Weights of a small GPT-style language model, trained from scratch on English Wikipedia.
Size: 21 layers, width 128, 4 heads of 32, MLP 512 GeGLU, vocabulary 8192, 6.56M parameters.
Architecture: RMSNorm before and after each block, rotary positions, tied embeddings, capped logits.
Each number is 128 + 24 x the weight over its row's rms, rounded and kept within 0 to 255. Layers, rows and columns count from 0. The size above them is the row's rms in percent of the matrix's.

# layer 2 attention value, 128x128, rms 0.223, rows 0-48, columns 64-127
size [100  93  88  88  96  98 104  96  94  96  88  98  90  99  88  93  91  93  93  94  98 105  91  89  92  79  96  96  99  92  93  85 110 101  99  94 102  96 100  91 100  94  98 112  87 101  97  88  90]
[[108 107 114 166 153 152 154 157 140 132 130 109  78 150 121 158 143 144 116 123 167 161 167 153  85 119 108 160 190 134  91 152 108 158 127  70 139 101 132 133 147 142 125 209 158 126 154 137 114 133 114 102 155 125 116 131 123 123 143  90 116 114 138 112]
 [151 104 134 156 109 102 126 116 104 121 125 128 133 177 130 125 143 104 146 112 108 145 139  65 142 123 183 115 111 121 125 111 100 112 128 175  94  91  92 168 163 139 136 134 146  96 123 101 129 106 100  95 142 150 104 121 117  93 105 133 128 129  89 128]
 [113 125 142 131 123 149 125 127 119 116 137 141 142 107 133  98 119 117 104 112 121 132 154 123 104 125 146  97 144 102 122 107  72 121  56 133 160 130  97 111 144 152 110 169 109  65  94 122 151  88 123 115 153 178  92 161 114 143  88 128 120 161 124 137]
 [121 187 139 132 128 180 167 113 128 128 116  94 119 147 105 112 122 154 181 117 122 112 118 164 136 133 116 162 156 102  96 181 150 114 121  78 132  94 117 136 111 133 122 137 127 159 127 124 106 138 178 121 155  93 158 117 163 127 135 133 122 112 136 107]
 [123 134 126 127 119 124 161  86 120 144 102  97 112 134 155 114 120 153 110 149  61 101 129 134 148 136 116  92 150  77  99 138  88 154 128  81 118 183 140 141 170 122 135 140 119 116 171 104 105 156 114 139 120 160 130 117  70 132 144 175 132  95 139  98]
 [110  88 110 127 118 158 135 140 141 121 128 158 104 177  84 142  99 132 137 152 162 145 104 176  95 129 143 120  98 153 121 127 121 165 117 111 119  92 132 113  79 118  71 130 132 151 147 101 129 123 115 122 162  91 123 146 139 145 130 145  99  95 143 177]
 [113 121 150  71 157 121 160 172 103 126 149 134  84 139 145 129 126 117  96 148 137  84 112 136 112 108 117 117 181 154 116 135 110 157 113  83 136 134 143 117 129 176 100 148 146  91 118 122 102 124 153 158 108 106 116  98  86 131 137 138 116  90 128 127]
 [109 128 134  74 119 143  89 104  99 102 122 125 123 137 122 138 131 153 125 112 177 144 121 123  92 108 178 123 121 145 119  88 128  73 104 151  91 110 124 127 106 108 126 167 174 147 114 114 136  79 102 120 112 143 143 134 121 127 147 128 133  93 117 123]
 [115 132 136 103 141 132 146 173 163 103 130 125 103 119  97 122 101 151 143 161 108 108 194 128 129 113 135 103 126  97 134 142 159 149  86 152 135 131 108  95 119 121 125 109  84 109 140 139 125 170 131 112 107 122 149 123 119 147 157 121 140 116 140 144]
 [160 117 157 112 117  99 124 120 150 156 106 122 156 107 174 124 129 136 150 135 125 100 110 109 151 133 129 116 111 108 133 105 173 108 174 156 102 171  93 163 151 146 149  99 159 107  77  96 157 119 130 147  93 145 141 106 122 149  96 161 122 138 139 152]
 [116 157 106 105 131 155  99 148 154 180 127 132 121 160 140 117  94 126 117 159 173 106  76 128 111 100 132 128 118 146 116 143  80 133 169 121  75 152 164 144 139 169 137 139 134 103 196 117 146 107 105 172  94 127 130 110 131  83 146 134 135 140 114 156]
 [101 157 110 152 157 139 165 154 137 115 109  77 128 137 105 113 125 105 120 115 142 133 144 135 127 129 118 124 152 113  75 119  88 170 167  88 102 140 117  95 145 173  94 154  97 132 149 120  86 164 167  99 157 117 156 149 122 120 145  86 137 114 112 137]
 [ 89  94 127 106 125 168 107 136 115 135 133 141  96 117 112 138 106 115 128 126 119 133 131 156 106 128 129 137 130 160 152 153 108 148 118 122 158 115 167 128  95 160 141 112 132  83 124 134 142 109 176 139  92 146 130 109 113 131  76 153 120 143 127 155]
 [ 75 134 111 129 135 103 159  79 143 122 123 108 116 178 119 119 111 103 111 131 165 146  95 121 156 120 182 117 110 169  78 130  86 144 116  91 152 140 177 125 148 104 107 100 135 142  94 113 128 149 120 130 141 119 127 146 113 134 138 117 106 158 114 110]
 [112 144 122 114 119 109  78 153 136 125 165 144  92 143 111 152 171 147 143 132  99 135 142 154 113  66  88 131 162 153 109 140 118 103 129 152 153 108 121  93 140 131 114 147 126 142 114 121 124 115  88 189 103 109 139 141 127 111 128 159 120 101  93  93]
 [164 167 120 113 148 123  97 127 112 117  73 135 173 125 118 122 151 143 142  92 179  96 136 139 114  96 157 135 130 132 123 144  89 168 139 127 123 143 127 117 136 143 100 130 110 116 135 112 128 179 111 155 125 114 127 104 169 134 136 140 123 168 135 180]
 [122 123 140 137  99 142 121  78 107 129 104 126 149 132 122 142 112 131 119 112 144 151 142 100 106 140 158 114 120 126  95  92 112 126 117 145  74  94 106  93 128 146 128 120 165  86 144 133 145 128  95 127 101 114 110 130 143 120 118 106 113 149 100  97]
 [134 151 104 142 143 131 136 163 167 148  78 113 105 160 117 134 176 130 147 107  77 109 127 119 145 138 117 144 117 113 145 140 143  88 151  74 130 111 198 144 103 102 196 133 169 106  97  96 109 124 148  95 125 145 157 119 155 115 123 134 142  74 110 150]
 [135 137  89 137 150 172 148 166 142 137 128 141 144 132 125 119 129 172 139 105 147 143  84 157 123 121 169 130  88  84 135 156 105 133 133 122 182 112 158 130 145 121 121 113 156  90 113 115 149 169 156 136 104  75 146 112 157 104 158 130 152 131 116 134]
 [164 101 111  98 163 136 126  98 135 158 152 113 147 125 146 116 167 106 120  88 136 137 120 117 117  90 102 130 116 158 145 158 132 127  64 148 159  98 129 112 130 150 119 145 136 109 170 152 119 183 197 125 127 136 118 128 108  76 119 105 121  77 164 127]
 [176 151 135 130 151 124 102 126 162 124 123 119 122 123 138 102 100 110 145 120 142 143 134 100 185 153  63 120 155 160  95 149 122 140 143 102 165 169 146  96 103 107  97 143  98 137 114 117 136 112 131 117 129 120 120 139 153 147 122 157 143 142 145 108]
 [164 148  79 118 133 109 120 167 142 151 115  92 127 164 135 137  98 133 124 133 116 126 184 153  86 112 117  87 121 118 115 149 126 116 135  95 142 136 180 143 149  88 164 143 115 157 117 106 112 141 159 128 130 144 141 100 114 122 163 143 110 126  52 131]
 [ 79 130 133 131 123  90 176 141 121 146 142 140  86 134 114 118 133 181 139 124  81 137  67 188  92 131 115 122 133 127 134 137 131 176 157 144 116 167 155 140 161 124 109 112 182 127 100 121 125 172 139 126 124 118 142  90 118 183 157 112 132 145 107 119]
 [120 157  95 146 122 118 139 154 121 137 121 137  87 109 140 150 121 156 129 116 125 136 108 133 151 157 100 149 148 118  96  95 153 130 100 114 113 132 146  78 150 105 141 124 137  92 207 144 135 143 121 109  83 110 142 163 121 118 140 163 128 124 107 134]
 [130 139 125 135 128 130 133 130  91 122 171 123 126 122 188 114 142  80 128 100  70 117 103 154 132 120 118 104 113 136 164 129 144 106  96 142 121 173 117 129 133  75 145 153 138  98 125 169 147 111 146 144 133 149  87  74 152 116 113  95 137 112  88 129]
 [103 119  78 129 149 136 154  79  87 133 115 158 115 122 118 140 125  96 135 102 149 136 107 127 116 108 167 147 126 177 109 153 109 131 147 131 161 155  67 126  96 131 107 161 147 121 150  82 107 153  98 156 134 149 166 139 109  99 126  94 115 141 166  82]
 [129  81 114 143 106 122 161 126 134 136 121 119 128 114 134 120 123 174 114 176  95 161 130 122 151 123 155 111  78 113 124  96 144 106 153 162 128 159  78 156 129  99 133 116 124 145 123 134  97 136 135 139 178 159 115 119  91 146 141 157 157 121 112 123]
 [ 77 104 115 127 152 146 115 136 117  97 137 118 124 165 146 117 115 110 138 124 150 139 146 120  97 121 123 101 105 137  90  95 116 139 146 145 154 141 176  60 136 132  97 133 155 116 178 110 121 177  95 113 153 136 132 135 158 103 126 124 138 120 120 124]
 [124 137 107 112 127 130 167 140 139 120 104 117 169  81 108 160 143 164 128 122 130 127 123 127 157 134 102 129 131 136 114 118 145 134 153  98 124 159 105  79 121 106 138 149 133 140 129 134 146 126 144 137 128 121 126 124 100 141 169 177 139 141 126 100]
 [140 168 146 156 122  90 146 119 141 110 151 123 167 108  97 155 122  90  95  87 108  73 115 133 107 113 124 127 106 113 141 132 101 102  93 151 140 110 103 118 106 150 151 128 121  83 158  94 142 122  71 123 113 187 129 151 122 101 115 148 133 123 126 155]
 [109 121 135 120 112 128 108 134 106 130 152 126 110  93 119 137 141 104 120 127 124 119 141 172 160 120  94  98 160 161 112 134 126 147 128 124 154 113 145 139 157 147 168 140 122 118 140 172 144 151 113 142  97 165 126 157 131 128  88 117 102 125 152  98]
 [121 116 119 153  95 128 148 134 143 101 134 175 148 110 166 151 125  76 117  85 128 134 109 115 103 129 113 110 151 101  84  99 134 130 131  59  76 123 124 119 120 136 155 175 162 139 117 134 127 154 121 109  75 139 143 141 111 143 166 157 107  88  90 100]
 [165 136 116 171 120 143 127 138 143 137 142 142 134 171 109 126  75 131 151 104 166 118 121  76 141 103  91 130 115 144 140 100 129  75 127 116 183 142 111 152 114 124 147 143 169 110 127 116 159 138 116  95 175 125 121 116 105 109 157 139 121 157 125 161]
 [115 126 123 133 148 136 158 100  93 130 187 139 149  68 130 121 122 146 160 135 119 141 110 180 111 131 156 135  86 119  99 136 137 173 124 168 100 123 124 128 122 102 115  96 141 115 150 146 150 155 156 151 156 110 126 116 117 183 100 136 110 123 133 178]
 [164 136 119 156 110 131 127  95 133  96 119 137 122 137  83  98 171 125 168 114 138 176 185 146 135 128 131 132 119  66 116 131 140 151  99 101 108 113 127  84  99 113 100 125 144 137 104  93 108 128  98 185 153 106 127 161 160 155 124 145 120 129 150 124]
 [148 128 134 157 107 166 132 112 158 110 103 132 103 112 125 124 132 122 190 160 104 126 104 139 113 144 103 105 132 155 152  93 123 117 114  75 107 152 124 151 131 154 161 140 118 127 135 129 138 109 107 152 105 172 116  97  95 106 111 113 151  89 123 169]
 [ 56  95 158 128 117 129 102 152  72 132  86 125 142 189 177 116 106 115 132 130 186 117 123  75 120 110  91 130 120 137 146 163 132 145 134 151 118 124 170 119 137  94 108  91 107 126 125 131 130 122 118 155 113 150 135 148 135 123 144 152  97 131 154 111]
 [173 113 136 122 145 147 126 143 123 120 126  98 147 159 116 113 150 143 118  91 103 164 137 138 112 119 159 112 160 125 122  97  98 153  97 113 118 112 133 123 155 114 141 133 116 128 128 136 133 143 173  91 177 131 101 134 137 106 174 149 128 125 116 102]
 [124  99  80 133 152 147  80  97 149 112 106 128  95  79 120 147 134 164  93 149 134 147 153 177 156 138 127 144  86 140 125 140 141 147 152 106  84 116 142 127 102 154 124 145 137 148 104 139 125 158 140 128 122  80 122 131 166 132 112 127  92 119 131 148]
 [141  84 136 127 114 104 153 178  79 125 102 167 149  98 129 145  87 115 133 142 126 109 114  85 130 140 133 182 121 153 115 117 118 106 138 131 106 113 145 149  99  83  86 120 124 103 112  98 121 120 102 177  94 109 117  82 137 148 117 111 114  85 119 150]
 [164 120 129 120 133 132 150 144 153 197 139 161 162 132 144 109 105 108 123 176 121 112 151 135 114 143  91 111 117 126 134 141 150 101 135 131 161 115 119 146 152 152 149 122 129 171 135 116 142 132 113 118 108  97 115 156  65 156 118 107 105 119 134 143]
 [117 134 161 116 113  97 137 124 127 105 109 126 148 165 119 120 131 106 137 120 140 140  80 135  96 107 136 154 157 113 157 129 129 108 104 147 142 104 146 135 132  85 128 101 120  68 133 132 153  88 154 149 121 147 114 120 127 137 130 164 155 153 132  99]
 [139 126 109 131 114 172 168 151  81  94 124 110 154 188 128 163 143  97 181 117 128 109 161 104 125 120 152 139 121 103 152 108 145 106 148 134 139 107 146 125  94 102 150 130 130 114 133  90 142 105  93  82 122 115 150 140 115 106 118 105 158 163  85 148]
 [139 103 128  98 113 116 122 197 123 144 103 135 137 182 131 125 112  96 153 132 124 124 158 152 130 146 124 116 100 134 195 148 154 118 163 101 147 145 117 149 119 129 123 143 136 110 104 124 122  71 170 109 107 202 119 129  96  90 102 135 140 156 143 155]
 [129 107 105 109 143  86 122 158 130 125 126  81 119 106  88 144 170 138 133 105 115 138 113 125 121  99 114 130  89 140 124 147 109 136  89 138 122 111 172 122 138  89 131 137 136 155 138 147 109 122 168 113 101 134 147  90 143 117 157 117 128  87 199 151]
 [140  56 122  85 173 144 119 148 130 130 150 161 125 128 111 121 147 148 103 152 136 109 115 121 106  69 113 153  89 157 120 164 128 169  85 118 125 191 132 110 108 128 126 139 127 108 116 104 135 137 129 115  99 132 141 132 103 130 114 102 102  90 165 130]
 [ 99 140 109  89 104 124  76  74 142 160 162 169 118 117 104 145 104 165 187 115 134 122 119 152 132 112 105  88 150 152 132 103 124  76 175 136 115 161 131 155 143 138 103 123 138 151 147 151 114  87 150 112 111 138 124 145 100  93 150 141 139 154 134 139]
 [124  93 134 129 134 110 113  89 111 128 106 129 121 122 146 140 137 135 141 114 165 133 161 135 121 137 132 175 119 166 121 147 154 138 140 128 138 108 137 155 106 134 130 134 145 125  72 123 168 132 130 123  79 109 152 164 110 110 108 107 111 163 118 133]
 [134  95 114  89 125 142  84 122 142 149 149 147 144 148 144 143  85 102 126 110 141 136 124 124 128 107  97 132 195 151 150 147 160 162 189 115 102 104 133 121 150 113 136 136 174 125 164 130 157 138 130 184 108 169 146 125 115 135 172 112 129 109 139 131]]